Weights of a small GPT-style language model, trained from scratch on English Wikipedia: local attention windows.
Each number is 200 + 30 x the weight over its row's rms, rounded and kept within 0 to 999. Layers, rows and columns count from 0. The size before them is the row's rms in percent of the matrix's.

# up: layer 3 MLP up, 3584x896, rms 0.0277, rows 2944-2996, columns 448-511
# down: layer 3 MLP down (transposed), 3584x896, rms 0.0212, rows 2944-2995, columns 448-511
up2944,103,212,206,239,202,207,188,191,232,195,141,181,166,233,236,243,185,172,259,229,206,200,178,178,198,229,163,260,223,212,214,187,218,212,212,212,212,159,251,236,210,214,131,188,234,194,198,234,185,262,222,218,172,179,167,186,204,153,213,219,207,202,197,224,187
down2944,099,160,169,171,245,161,177,193,242,175,150,210,239,230,160,199,128,204,194,198,170,240,165,201,189,203,200,191,196,180,149,214,209,225,187,222,183,179,197,199,178,161,199,182,124,219,261,158,202,193,136,233,194,192,261,209,198,158,159,193,200,179,205,170,135
up2945,104,191,136,231,178,186,202,197,200,176,183,208,191,162,171,165,176,165,193,149,229,182,163,164,213,216,210,177,127,131,162,178,169,153,222,214,204,135,214,230,231,173,210,202,199,183,204,181,212,228,163,231,226,246,222,214,199,217,188,215,178,225,228,225,202
down2945,109,219,218,171,211,148,172,198,187,205,178,191,263,204,190,171,184,158,214,192,138,123,185,180,229,204,249,219,254,223,182,250,245,201,154,235,214,233,217,149,176,244,212,209,219,222,177,211,228,258,271,208,218,142,182,185,225,201,127,159,187,210,201,242,205
up2946,098,171,149,144,211,211,122,217,187,206,187,187,253,194,232,243,189,224,207,191,186,182,210,206,289,191,198,191,277,218,245,267,160,192,202,181,243,176,186,220,233,220,144,132,243,264,183,170,136,198,244,198,237,180,206,187,209,209,233,212,200,193,212,125,229
down2946,090,181,238,173,185,169,196,181,179,202,200,207,180,184,162,189,217,203,184,133,272,238,188,186,203,214,190,161,142,212,212,183,180,173,172,188,167,231,214,163,163,173,221,225,151,183,170,198,165,186,183,236,177,206,237,214,213,213,176,224,191,187,166,267,191
up2947,113,194,210,199,211,222,260,234,225,173,182,184,176,171,227,183,212,218,211,182,154,178,184,245,216,201,170,190,214,200,178,211,188,254,196,191,193,169,248,184,226,165,220,175,237,186,169,180,215,184,223,242,222,257,141,175,234,227,194,202,222,200,179,207,169
down2947,125,226,216,238,199,212,219,247,166,235,209,215,217,230,244,236,131,229,161,179,233,232,224,203,245,211,185,193,194,161,212,175,205,168,250,207,189,176,172,179,156,174,239,247,209,228,184,203,182,207,169,194,183,267,249,215,225,196,177,205,192,226,210,200,158
up2948,101,205,255,182,218,196,185,220,202,254,236,173,169,191,204,163,210,233,182,235,257,222,239,214,250,176,188,258,235,228,230,194,149,248,166,192,169,255,204,197,219,252,214,224,202,260,219,240,204,209,205,161,253,214,261,139,154,208,215,165,174,189,255,192,208
down2948,105,220,212,208,242,224,210,171,186,151,195,233,204,157,165,236,193,140,214,234,211,132,208,204,225,209,142,145,121,242,147,219,146,180,212,175,223,212,147,171,258,203,208,170,217,236,196,213,190,168,188,241,179,172,209,160,215,190,221,186,215,177,191,154,175
up2949,104,140,178,194,212,203,211,184,199,219,172,143,163,213,189,213,236,235,162,168,189,221,228,230,240,230,189,202,201,196,269,138,171,223,176,159,169,210,212,143,213,179,247,169,192,173,210,193,179,208,166,194,237,252,204,208,235,212,225,187,203,175,202,188,217
down2949,098,234,242,194,203,208,178,191,245,206,168,194,176,227,204,208,212,272,204,181,188,240,277,192,181,155,215,170,198,164,173,190,180,210,202,211,173,255,210,181,244,158,178,185,191,176,177,191,248,191,224,196,185,262,248,185,180,245,238,211,207,188,240,198,217
up2950,091,178,197,187,197,203,208,228,245,167,240,146,156,187,261,182,198,182,200,232,259,163,168,195,202,176,197,196,201,168,184,175,248,286,183,148,168,172,236,164,184,173,181,241,170,190,219,179,203,182,159,206,168,208,212,243,172,214,175,201,221,195,234,203,158
down2950,097,193,220,195,210,195,213,234,215,173,174,179,213,165,144,217,262,202,146,195,198,191,166,215,218,293,205,249,187,160,215,177,197,234,237,203,156,188,212,201,197,221,203,195,144,205,203,175,208,265,215,177,156,188,215,251,220,185,235,197,182,173,186,164,200
up2951,100,210,147,167,230,164,182,169,192,217,221,216,127,221,228,202,204,239,243,198,182,177,221,191,196,232,227,188,187,214,228,224,240,177,218,187,194,201,164,240,192,223,207,270,188,207,191,257,235,215,214,174,179,214,198,214,188,261,214,174,194,175,200,197,196
down2951,099,170,158,242,178,192,208,184,216,200,180,223,173,169,273,250,260,227,185,238,240,195,234,183,171,200,142,157,164,232,227,220,197,186,228,168,181,169,189,228,253,208,189,191,252,263,194,246,212,202,263,237,182,202,196,206,201,193,177,243,246,213,224,194,218
up2952,107,192,227,247,216,171,166,173,120,228,237,220,171,205,180,146,178,211,183,181,213,196,193,173,180,203,215,271,152,175,178,192,181,165,138,151,227,205,296,179,169,200,209,191,206,209,170,164,175,181,226,248,198,165,231,197,208,207,204,206,178,265,175,165,201
down2952,108,146,220,224,240,188,214,191,231,179,171,161,154,202,244,161,165,275,193,194,260,196,178,201,144,196,166,166,205,156,212,216,214,146,181,227,167,186,195,177,224,190,196,268,204,238,183,129,148,163,218,203,184,200,207,206,236,242,178,209,220,199,213,223,153
up2953,103,198,226,133,210,164,199,178,177,201,201,187,225,274,151,213,153,201,180,202,211,164,168,212,196,211,194,196,199,188,223,110,194,244,191,197,220,250,163,229,181,191,184,234,206,180,205,193,238,151,241,201,255,146,172,204,211,239,245,200,216,172,201,138,180
down2953,100,179,214,217,181,180,187,183,231,135,212,176,158,205,198,198,164,179,193,194,192,186,209,205,226,160,252,212,229,206,193,221,220,230,176,240,287,197,198,207,161,179,227,248,199,152,198,261,183,221,145,210,187,184,229,225,158,233,171,160,266,229,229,240,224
up2954,108,187,187,174,212,177,216,200,217,210,172,202,175,237,190,166,158,233,195,174,187,170,218,237,237,245,207,163,155,183,205,218,227,175,159,210,277,220,161,153,199,178,196,171,176,217,223,239,181,228,164,222,201,211,176,207,165,226,150,202,210,183,193,161,192
down2954,103,216,171,198,248,210,198,167,212,254,251,206,257,218,194,204,194,211,211,185,218,187,180,218,226,169,248,196,239,213,245,188,197,209,191,208,238,229,146,183,182,162,217,219,185,181,190,239,130,230,210,158,193,201,194,158,238,198,188,196,243,223,198,212,173
up2955,104,198,186,180,202,172,258,221,157,204,209,212,190,224,156,167,192,208,199,192,191,238,220,230,198,185,190,196,224,198,200,191,204,217,211,183,188,161,192,219,201,159,223,254,205,164,191,189,205,232,207,224,158,162,257,143,190,181,245,193,223,175,247,139,210
down2955,107,203,256,185,157,185,224,202,207,120,141,210,202,232,228,140,219,243,193,164,182,223,275,215,188,190,182,216,157,190,168,258,213,210,160,216,213,157,209,226,179,175,173,201,246,159,227,251,172,222,232,217,161,243,249,172,200,164,192,249,231,235,208,266,229
up2956,103,196,226,209,182,228,209,240,239,244,163,189,247,210,172,180,144,248,209,189,195,194,170,157,192,230,207,172,205,219,189,198,208,196,211,172,197,146,252,205,194,245,198,250,231,174,184,174,207,212,228,251,227,236,199,222,195,190,244,183,204,219,240,183,199
down2956,100,205,195,148,190,236,207,198,202,220,192,232,202,190,175,179,228,218,198,222,182,266,215,213,164,176,214,143,241,187,161,190,197,183,211,228,185,202,204,201,232,161,190,166,211,133,183,264,203,209,199,240,207,205,205,273,223,206,264,205,178,251,237,189,166
up2957,104,147,181,201,234,183,180,227,183,263,210,157,202,247,187,187,220,202,187,187,220,201,175,181,205,189,198,198,180,232,199,191,160,163,222,226,249,205,176,182,154,222,227,191,172,186,137,167,208,211,189,207,180,219,228,247,170,170,224,205,225,195,213,250,188
down2957,086,159,206,185,249,225,227,192,188,244,160,184,256,180,201,215,177,177,231,180,258,182,226,173,180,188,207,185,178,173,164,199,149,153,157,224,213,228,208,203,198,206,257,207,196,219,223,227,173,211,196,185,202,198,193,169,229,203,153,147,260,234,156,152,181
up2958,095,176,183,170,192,222,210,189,206,194,165,154,197,202,157,196,172,263,217,237,186,186,198,187,185,237,205,197,166,159,125,207,184,204,218,240,235,229,233,196,179,207,174,203,216,200,183,171,215,196,151,174,107,200,204,202,206,196,215,167,205,173,239,137,200
down2958,092,218,199,148,158,243,239,197,222,144,173,187,251,236,191,206,167,194,177,178,178,181,228,225,179,169,200,167,170,207,172,172,169,190,214,238,154,178,191,139,147,245,188,173,219,199,172,172,216,212,217,212,215,226,241,195,136,195,215,182,152,154,188,126,216
up2959,105,176,206,183,200,197,201,240,168,204,204,199,222,200,224,193,217,204,199,238,186,161,156,225,176,209,213,166,284,182,172,236,240,156,182,208,189,208,183,235,202,207,145,170,231,170,207,188,258,273,207,290,218,230,195,178,257,224,218,183,213,159,207,147,202
down2959,110,201,153,219,221,192,186,152,154,170,233,241,167,187,206,191,208,278,173,174,162,227,145,171,250,213,205,252,220,206,127,234,259,231,150,192,195,202,196,259,273,179,172,129,211,127,149,168,199,216,194,180,197,187,226,197,204,177,176,253,174,158,202,203,221
up2960,092,167,229,169,173,213,216,247,172,223,268,189,218,199,233,200,214,163,190,224,190,191,216,201,238,138,177,213,205,127,193,260,157,177,173,177,165,175,246,197,153,216,219,173,178,189,203,206,201,200,182,197,212,182,229,262,192,177,183,216,165,211,221,206,146
down2960,086,211,214,149,229,178,217,246,192,226,237,180,213,114,194,177,225,225,179,217,231,234,197,189,179,221,224,176,216,184,238,179,238,204,211,246,213,217,194,189,147,234,237,187,197,192,256,188,165,196,178,203,213,196,219,206,236,171,193,187,209,202,170,192,232
up2961,101,191,183,198,272,178,164,206,189,237,170,200,199,142,188,203,131,185,254,228,210,201,221,180,243,179,245,226,181,191,187,196,241,209,226,157,220,272,189,250,206,173,170,186,209,193,246,233,206,189,203,212,189,203,229,204,188,255,195,162,219,223,185,180,203
down2961,109,197,186,223,248,204,204,179,171,183,185,173,221,182,164,225,244,190,236,225,182,285,222,192,223,182,223,207,210,197,187,170,177,185,168,187,190,220,183,197,243,217,236,205,192,235,206,192,179,207,189,199,233,206,212,234,181,204,191,159,214,178,197,217,185
up2962,104,143,156,221,234,217,203,227,187,185,178,211,196,207,164,226,223,222,131,190,230,246,197,186,205,184,221,211,138,224,189,219,223,188,149,158,177,206,220,205,195,210,195,152,210,206,229,168,215,214,186,199,225,203,187,262,171,191,219,174,224,189,204,254,194
down2962,100,240,182,213,218,231,239,250,167,189,190,191,204,240,158,201,175,161,254,173,184,179,177,220,151,170,221,203,175,137,236,168,181,216,197,206,231,200,175,222,201,191,243,129,176,198,160,193,177,225,194,168,210,213,256,192,234,169,190,212,216,185,213,131,193
up2963,094,206,237,160,161,211,205,196,244,184,189,216,175,209,209,198,226,248,220,155,152,168,234,204,206,181,173,174,223,184,183,177,240,268,141,216,209,173,197,209,143,173,209,178,190,223,157,208,209,190,182,228,213,178,208,182,124,195,201,237,202,154,195,211,214
down2963,100,193,202,161,216,178,156,220,189,218,215,184,192,186,225,193,255,205,208,157,243,178,249,220,178,190,193,184,243,210,179,251,214,182,273,213,167,203,210,215,217,192,172,178,185,200,187,234,258,228,224,157,191,173,201,193,185,212,231,205,186,182,158,198,177
up2964,113,177,228,181,226,228,154,201,217,195,209,187,139,220,230,212,149,170,178,212,195,168,182,214,246,188,246,172,215,174,245,205,205,156,192,138,187,196,188,195,239,207,209,180,146,198,157,163,208,204,207,203,232,201,221,169,199,136,158,203,226,249,196,206,224
down2964,122,213,214,202,160,199,209,185,192,166,191,203,157,197,289,171,209,187,223,202,239,144,188,144,242,173,244,207,196,172,193,189,295,225,256,196,207,213,233,164,213,223,163,246,211,180,197,240,263,187,222,220,156,267,223,192,165,206,159,203,158,169,191,176,153
up2965,086,195,194,203,253,141,228,179,168,162,196,239,195,218,154,187,164,178,176,214,221,213,236,152,216,174,168,284,204,171,221,189,173,185,224,225,270,238,211,158,180,229,228,224,224,125,195,177,221,255,198,180,200,180,183,238,167,187,186,215,214,207,224,244,248
down2965,081,198,200,186,189,206,166,240,224,233,196,195,199,224,160,216,206,217,207,163,242,166,220,185,222,209,213,250,179,194,244,158,183,211,233,277,199,185,234,237,221,205,150,221,201,220,193,219,197,185,229,198,186,183,234,236,211,225,212,224,182,210,206,175,191
up2966,104,150,189,205,191,235,216,222,222,173,181,238,221,153,201,165,175,164,239,192,228,139,227,223,216,177,255,245,175,197,241,220,192,210,227,198,243,190,178,248,182,230,230,188,200,204,203,203,200,245,186,250,202,205,169,203,242,195,155,227,224,190,200,192,213
down2966,101,215,210,201,176,198,189,119,198,155,193,180,184,191,204,215,206,199,226,242,186,217,210,193,174,197,236,185,193,233,209,180,250,227,151,169,233,210,166,222,218,270,193,187,248,245,202,253,232,205,212,170,220,179,218,177,219,246,240,198,195,244,258,197,212
up2967,098,217,192,196,194,198,227,203,176,244,197,199,197,167,239,211,193,176,262,165,201,163,246,162,244,182,218,238,147,159,239,201,161,146,216,195,199,158,211,244,225,198,228,212,179,147,188,214,230,224,207,187,257,223,185,198,178,208,198,192,202,131,150,179,220
down2967,091,224,221,187,209,220,241,179,232,190,232,133,259,159,195,187,186,231,196,188,287,172,185,243,218,207,196,197,194,237,186,173,181,193,186,176,170,196,225,222,160,225,220,207,267,165,155,154,193,174,133,206,181,181,207,215,181,183,200,153,184,175,219,192,169
up2968,111,192,193,187,193,175,179,211,210,236,211,214,203,154,208,228,209,169,129,172,159,142,219,192,233,175,172,166,209,164,166,176,222,222,180,232,232,266,227,179,177,194,266,184,176,191,168,208,230,230,178,222,203,228,231,176,187,204,246,187,227,234,210,192,201
down2968,117,213,210,210,181,170,238,223,207,174,253,246,214,208,226,204,184,182,183,144,196,196,171,197,249,178,214,221,165,204,156,178,171,163,165,202,189,183,203,244,181,177,169,197,208,179,151,222,202,196,209,185,283,199,260,190,183,188,232,220,230,233,264,201,165
up2969,093,220,239,201,209,180,169,200,224,187,198,167,203,206,165,155,231,199,243,173,221,175,198,261,174,200,205,200,188,199,190,248,225,202,138,203,228,212,211,242,179,196,254,167,197,162,188,239,211,178,215,230,139,192,199,152,230,221,201,237,218,210,239,192,174
down2969,092,229,204,246,226,210,129,213,233,186,201,177,172,197,198,257,164,220,201,198,176,206,148,241,187,152,240,187,170,205,232,223,187,194,235,169,202,189,207,204,208,184,200,263,259,186,222,183,205,196,164,163,183,186,227,222,210,177,184,206,167,213,202,238,187
up2970,101,232,251,197,116,200,220,231,255,196,198,184,259,203,165,205,204,173,173,232,230,122,198,215,193,235,167,223,274,189,235,225,214,179,194,134,201,200,230,176,205,162,196,219,219,126,205,208,198,259,223,219,176,171,248,157,183,217,165,199,242,227,243,241,222
down2970,096,190,208,152,139,169,195,198,171,154,150,204,180,205,215,223,221,170,200,229,184,233,224,191,220,209,181,197,229,171,230,208,229,164,239,214,231,229,237,151,229,208,169,221,202,205,179,211,196,184,220,193,234,188,185,186,168,223,219,237,184,251,174,179,227
up2971,090,174,239,159,213,190,233,194,120,206,194,220,211,145,184,183,178,208,180,219,208,127,220,204,209,185,228,240,176,174,175,144,194,187,174,188,170,202,150,278,169,195,235,207,207,216,206,220,223,168,213,238,201,150,243,222,205,233,181,210,227,173,209,176,239
down2971,096,189,168,228,237,171,161,169,215,179,200,208,202,230,174,234,202,182,195,247,218,218,218,197,239,275,213,164,211,180,221,182,233,164,208,195,198,206,201,191,208,230,159,213,168,206,197,223,161,231,213,209,144,143,147,199,194,236,191,214,226,204,204,174,173
up2972,092,213,217,176,221,151,226,194,230,257,204,209,183,158,237,157,218,215,225,204,209,202,189,224,216,204,234,202,196,196,206,183,210,199,237,184,201,225,239,142,202,174,202,231,218,152,258,191,162,202,200,208,171,195,198,213,228,199,217,243,185,172,200,178,247
down2972,090,204,200,201,256,203,217,185,193,154,204,176,199,254,184,150,153,203,146,221,226,182,228,210,193,193,203,171,203,195,179,237,240,237,139,180,229,177,179,205,254,197,224,219,225,198,154,202,207,182,169,272,218,197,232,188,181,263,221,155,250,233,215,200,204
up2973,092,177,142,225,228,209,231,203,218,186,227,102,206,244,216,204,151,183,211,206,187,202,241,210,199,241,197,226,232,208,223,218,166,214,149,180,218,197,156,146,186,202,234,180,222,198,156,251,184,234,185,158,166,160,228,202,231,169,221,197,192,245,263,183,204
down2973,090,186,242,192,219,192,244,180,184,170,155,230,233,170,148,215,201,174,239,159,207,162,226,162,244,237,188,212,184,203,160,243,217,234,199,204,188,234,198,196,230,189,265,198,232,206,222,182,179,211,187,208,208,184,164,165,310,217,198,227,180,187,175,191,232
up2974,115,185,186,206,212,189,229,216,189,220,202,159,153,194,224,229,207,215,173,190,221,215,196,172,244,139,212,172,228,214,176,158,239,179,238,206,254,182,239,227,190,155,217,233,193,222,213,200,203,237,194,203,202,190,231,198,193,226,176,232,214,224,242,248,196
down2974,123,175,241,201,173,203,237,219,216,220,168,146,216,232,169,159,199,184,213,175,154,226,208,230,193,159,187,231,218,158,199,203,195,213,148,184,216,183,187,190,207,235,142,194,220,227,208,200,207,243,232,211,181,219,177,217,203,199,212,237,269,201,145,187,207
up2975,097,152,130,186,193,227,202,235,230,191,162,274,143,213,182,221,185,126,208,229,178,214,216,147,195,224,160,232,214,218,204,196,211,225,158,203,169,192,224,203,203,232,214,222,204,172,186,224,221,201,166,216,202,194,157,233,244,190,206,190,187,231,252,236,162
down2975,082,133,206,220,235,222,218,201,238,220,207,168,227,218,190,187,169,209,227,205,228,144,220,176,196,153,184,214,204,198,228,224,199,202,211,186,203,195,211,203,185,141,202,221,161,201,196,169,168,178,189,195,133,168,190,262,209,199,163,192,189,192,181,172,162
up2976,099,161,177,216,211,203,173,189,153,202,192,242,195,269,176,189,176,126,253,213,166,224,201,239,216,155,152,192,217,162,213,141,206,178,199,202,217,197,138,156,174,208,174,199,242,195,168,171,230,207,187,168,239,207,142,211,216,208,176,256,223,238,183,231,193
down2976,106,119,198,151,199,179,183,212,238,177,182,242,238,178,211,126,133,202,229,190,208,188,214,204,207,166,193,241,206,197,206,227,243,312,204,222,209,177,219,128,211,162,179,158,173,191,233,185,201,188,200,198,212,192,204,209,205,169,169,218,179,243,197,240,187
up2977,096,195,208,189,232,215,249,234,259,170,149,183,154,183,233,190,182,223,149,168,176,223,201,200,179,211,232,236,170,195,239,155,220,197,226,195,181,197,177,162,219,176,202,212,166,247,201,242,203,213,206,192,199,192,197,235,158,215,148,217,224,162,153,195,150
down2977,098,180,224,176,158,204,235,142,183,168,192,202,196,163,158,201,176,212,187,207,200,208,215,190,204,219,248,143,237,232,203,189,218,205,197,204,211,209,190,212,182,155,147,190,215,247,157,172,216,202,226,202,165,178,186,230,216,180,189,151,209,192,196,138,210
up2978,098,183,151,194,218,190,190,244,245,206,206,182,204,228,236,220,177,195,246,187,223,185,213,195,198,267,171,134,169,221,221,154,157,182,280,176,176,226,224,184,185,251,219,200,220,238,214,209,240,225,170,153,209,215,112,203,190,266,220,175,195,216,233,229,220
down2978,095,187,145,220,206,210,154,243,195,216,205,189,202,230,255,199,186,232,192,172,203,211,162,193,180,257,176,223,254,202,226,198,208,173,209,196,221,207,162,211,195,223,214,195,220,160,148,213,181,201,203,187,253,283,181,213,202,223,156,210,202,201,179,164,228
up2979,093,208,123,185,230,247,197,184,140,197,154,183,223,197,190,164,211,175,135,205,182,221,224,195,281,187,230,190,222,158,225,257,207,210,164,236,194,210,208,156,197,184,186,165,231,190,250,209,223,190,213,242,187,194,249,140,250,205,217,234,205,133,188,251,220
down2979,089,181,206,148,163,196,246,196,232,174,201,177,166,242,202,199,206,186,155,276,194,221,185,194,157,232,218,137,176,235,222,188,192,190,192,211,170,217,169,223,169,182,202,227,202,161,191,190,202,216,226,157,202,197,214,182,182,292,208,201,252,213,213,223,200
up2980,112,160,234,199,207,174,201,297,219,202,198,222,199,171,186,190,129,210,187,271,204,216,222,153,221,195,212,225,187,216,220,205,179,177,274,219,216,200,193,154,192,203,180,215,155,196,175,205,235,243,218,195,209,200,141,193,152,147,231,191,225,270,177,147,256
down2980,121,213,199,193,234,207,215,213,236,131,232,193,187,138,213,200,135,179,196,247,204,225,198,202,158,217,268,246,190,215,208,220,161,222,189,182,158,219,197,204,214,133,219,199,225,195,183,190,225,186,186,163,179,187,214,211,230,198,223,176,228,122,195,203,185
up2981,105,194,227,214,194,244,252,206,167,242,163,204,216,215,208,196,183,221,170,196,185,196,215,150,223,217,166,272,213,236,204,192,138,191,164,176,196,236,240,242,218,220,169,193,177,276,154,173,197,166,225,188,261,124,204,196,194,252,230,216,208,242,204,149,177
down2981,110,220,219,216,191,240,223,203,202,136,237,201,161,184,195,190,234,117,216,218,204,211,190,229,173,159,176,191,176,225,202,222,199,205,158,199,255,234,240,230,205,183,252,190,213,244,146,218,209,192,186,211,239,208,215,174,235,242,198,208,206,228,210,143,188
up2982,120,204,230,228,196,168,204,227,168,243,182,215,242,213,193,174,194,260,216,242,236,158,177,186,185,189,183,151,200,146,172,195,204,235,186,249,252,263,248,124,143,163,183,211,238,175,227,248,163,172,200,211,262,194,183,198,190,268,162,221,204,227,229,176,259
down2982,117,224,183,154,193,127,228,166,199,207,192,187,212,193,200,187,184,237,174,197,206,157,226,153,217,198,191,188,121,186,189,183,200,254,169,192,239,199,203,198,148,219,136,184,215,241,213,156,244,194,192,168,230,229,206,254,203,243,143,200,172,231,198,278,161
up2983,101,177,233,194,205,160,197,209,187,230,181,159,182,194,244,230,215,253,154,220,217,221,185,211,192,200,183,185,130,210,208,186,254,249,223,222,131,181,196,225,162,208,163,197,195,225,203,204,246,202,181,186,180,214,188,206,219,198,182,164,254,238,174,242,143
down2983,099,169,218,191,197,224,234,212,176,207,159,187,220,179,201,219,183,163,223,198,176,172,159,210,208,178,222,128,207,204,192,183,225,222,196,210,215,192,154,193,220,243,192,206,229,191,209,204,209,201,202,205,186,192,219,211,201,228,145,201,153,164,196,163,152
up2984,104,198,174,199,202,196,236,173,195,167,203,213,200,216,235,230,155,231,245,189,218,177,176,170,221,187,193,223,147,180,193,166,168,188,214,135,174,211,176,215,137,207,172,222,236,254,183,192,247,231,186,209,215,180,200,179,187,193,215,177,268,246,202,213,178
down2984,112,216,222,138,229,164,161,182,202,169,178,194,183,238,170,174,194,205,117,152,230,192,198,186,166,180,173,199,205,221,149,212,196,177,166,215,177,245,196,197,187,202,226,235,227,198,207,210,258,217,172,256,188,187,192,199,209,212,165,178,214,231,187,187,184
up2985,104,218,173,222,164,144,216,219,178,266,221,159,193,234,189,188,205,186,282,230,188,266,182,219,210,155,182,173,188,212,184,188,251,205,235,177,203,182,195,186,231,216,179,209,187,129,159,231,180,201,133,229,264,195,212,165,202,217,215,217,204,159,185,194,248
down2985,110,198,203,201,182,215,181,205,174,221,215,225,205,174,182,270,180,131,188,204,178,205,210,155,224,273,212,190,195,209,234,159,202,231,213,161,194,166,158,187,216,194,179,240,156,219,212,248,234,183,229,247,163,223,229,251,198,181,196,230,205,209,192,244,232
up2986,094,198,236,236,201,227,243,196,223,167,220,204,195,219,209,178,215,225,213,185,205,190,148,191,157,244,267,226,165,145,199,188,194,212,236,231,276,144,191,224,189,191,179,205,153,246,214,183,177,176,182,230,174,235,178,178,251,218,190,178,159,161,186,259,208
down2986,091,163,221,168,230,219,159,150,222,212,193,221,194,274,168,232,110,193,227,171,202,169,245,283,227,216,178,205,199,231,221,186,239,131,173,237,216,235,241,210,204,211,219,221,174,261,185,183,209,170,158,195,169,145,207,134,203,209,237,234,199,256,146,179,178
up2987,095,169,190,120,221,182,247,213,245,188,173,208,234,197,217,248,212,177,199,198,209,193,215,158,181,235,178,195,176,182,192,195,155,206,199,176,183,203,215,165,246,183,253,251,174,239,177,213,203,185,150,218,218,193,248,194,230,218,199,246,229,198,230,157,203
down2987,094,157,134,189,210,172,207,189,206,156,191,200,211,253,208,210,193,187,199,228,215,273,215,237,206,215,194,171,187,222,212,201,209,183,226,173,198,196,211,174,160,179,192,190,188,208,157,196,171,234,183,195,186,202,293,228,174,222,185,234,166,168,185,172,199
up2988,102,201,217,168,146,205,228,189,239,229,144,222,215,253,165,195,234,178,195,203,186,241,216,225,202,193,186,196,170,190,170,211,202,169,187,225,195,208,187,173,215,212,204,195,199,215,211,202,213,169,168,229,258,230,186,224,202,193,135,211,209,184,211,170,197
down2988,103,251,125,211,156,192,187,216,233,184,214,181,211,184,235,207,176,181,270,214,196,200,206,115,226,209,199,204,180,186,232,204,129,189,214,157,194,193,191,206,200,183,193,168,214,185,211,237,237,228,177,182,162,194,242,234,227,167,218,231,175,202,203,129,218
up2989,097,199,187,245,207,196,204,192,128,236,224,197,228,167,188,130,230,183,184,184,245,131,247,188,203,176,202,208,206,173,171,192,192,200,207,226,201,221,220,188,90,201,242,193,241,237,96,243,177,237,188,221,206,170,167,192,185,202,186,209,226,186,201,193,222
down2989,088,191,203,215,202,190,287,200,252,169,175,186,188,182,210,205,241,200,193,178,137,209,142,187,210,218,178,185,215,163,197,166,204,144,216,193,199,198,200,208,230,202,196,191,188,190,204,222,204,230,213,224,200,206,190,224,244,194,231,230,172,177,211,176,213
up2990,110,183,179,175,239,160,229,221,229,266,193,190,164,226,270,192,213,193,344,209,192,241,217,244,223,149,214,195,132,194,210,141,148,177,195,266,203,202,176,179,212,165,195,192,158,185,212,152,225,246,188,213,169,214,252,154,167,193,219,224,270,197,231,248,265
down2990,118,247,243,170,188,214,228,200,206,186,205,203,141,213,172,189,199,192,185,213,226,189,226,211,236,233,177,196,173,243,227,186,228,177,196,243,226,150,228,216,160,242,205,225,179,205,220,197,188,202,206,165,192,162,176,217,210,247,141,184,165,232,227,207,238
up2991,097,216,232,162,220,174,225,232,224,210,213,193,154,193,227,180,176,233,166,216,236,239,204,170,189,197,264,171,204,165,201,165,179,134,206,216,194,201,179,231,139,254,141,233,186,138,149,200,256,179,182,213,227,195,201,233,158,199,212,245,210,203,227,216,227
down2991,102,161,224,180,209,191,197,177,214,210,213,211,243,225,185,232,204,186,232,199,190,124,246,179,205,208,161,183,175,228,211,219,221,229,207,168,220,243,268,196,192,155,235,169,234,273,214,246,175,186,142,187,119,227,211,192,238,187,158,196,303,221,145,262,281
up2992,101,217,196,189,169,208,212,237,247,209,182,239,175,214,214,238,190,228,206,287,163,194,156,248,190,206,161,199,208,189,217,163,220,188,215,159,256,218,193,169,201,238,214,218,157,240,212,190,205,210,187,197,163,164,255,188,176,137,220,188,200,163,223,263,225
down2992,093,193,165,265,227,224,239,204,249,174,217,193,182,184,256,192,228,191,215,187,204,250,141,235,183,211,220,148,209,217,221,238,199,233,231,211,189,205,273,154,190,243,206,205,167,229,213,228,203,187,201,172,208,161,185,215,228,152,211,203,212,161,228,183,154
up2993,096,221,172,191,214,229,206,234,220,177,243,211,204,202,278,174,185,210,211,175,200,181,200,191,235,215,218,187,245,194,161,146,234,190,176,222,188,192,175,165,181,185,150,213,209,203,228,126,226,208,120,210,201,200,227,231,152,191,208,234,221,224,217,170,151
down2993,091,212,171,165,174,175,170,186,223,122,194,161,225,186,109,214,169,175,206,201,201,176,184,210,200,223,184,193,169,179,191,160,213,187,214,172,236,215,189,199,198,201,182,175,182,206,186,237,216,242,172,177,148,210,213,204,225,219,197,191,175,113,175,206,181
up2994,100,201,170,189,169,190,240,204,205,203,217,221,237,203,207,186,200,197,175,231,178,231,230,220,192,192,88,213,181,213,206,168,188,180,204,191,229,157,134,191,211,209,208,209,223,196,180,236,199,151,236,180,216,150,198,178,290,203,181,161,226,179,185,206,203
down2994,091,196,148,230,219,203,205,177,177,172,256,239,167,199,212,204,157,232,234,189,201,239,225,214,212,185,214,191,225,210,168,196,141,178,228,166,225,234,229,208,180,200,202,184,270,213,170,163,198,197,176,267,196,176,183,217,162,214,191,207,165,219,150,174,255
up2995,099,207,218,171,221,217,211,229,198,222,191,153,211,198,208,228,210,221,219,182,234,227,190,214,235,223,176,188,219,202,203,247,239,224,219,190,155,147,248,176,216,218,196,153,243,208,206,172,211,210,162,192,179,166,186,219,205,227,200,257,195,246,221,244,184
down2995,088,227,222,188,232,182,186,147,218,218,217,205,166,119,209,230,186,204,240,229,198,223,241,168,202,193,203,227,279,189,183,204,195,209,149,226,228,188,200,262,219,189,221,203,240,204,198,196,233,209,185,197,183,227,193,220,183,201,180,186,226,176,176,244,191
up2996,084,224,143,231,194,207,181,203,182,170,222,148,224,160,182,261,187,207,221,181,210,99,186,148,181,179,175,204,219,147,272,241,198,212,218,204,202,177,178,184,178,209,202,210,214,220,190,164,219,159,166,218,220,208,222,165,218,210,230,175,229,177,141,185,246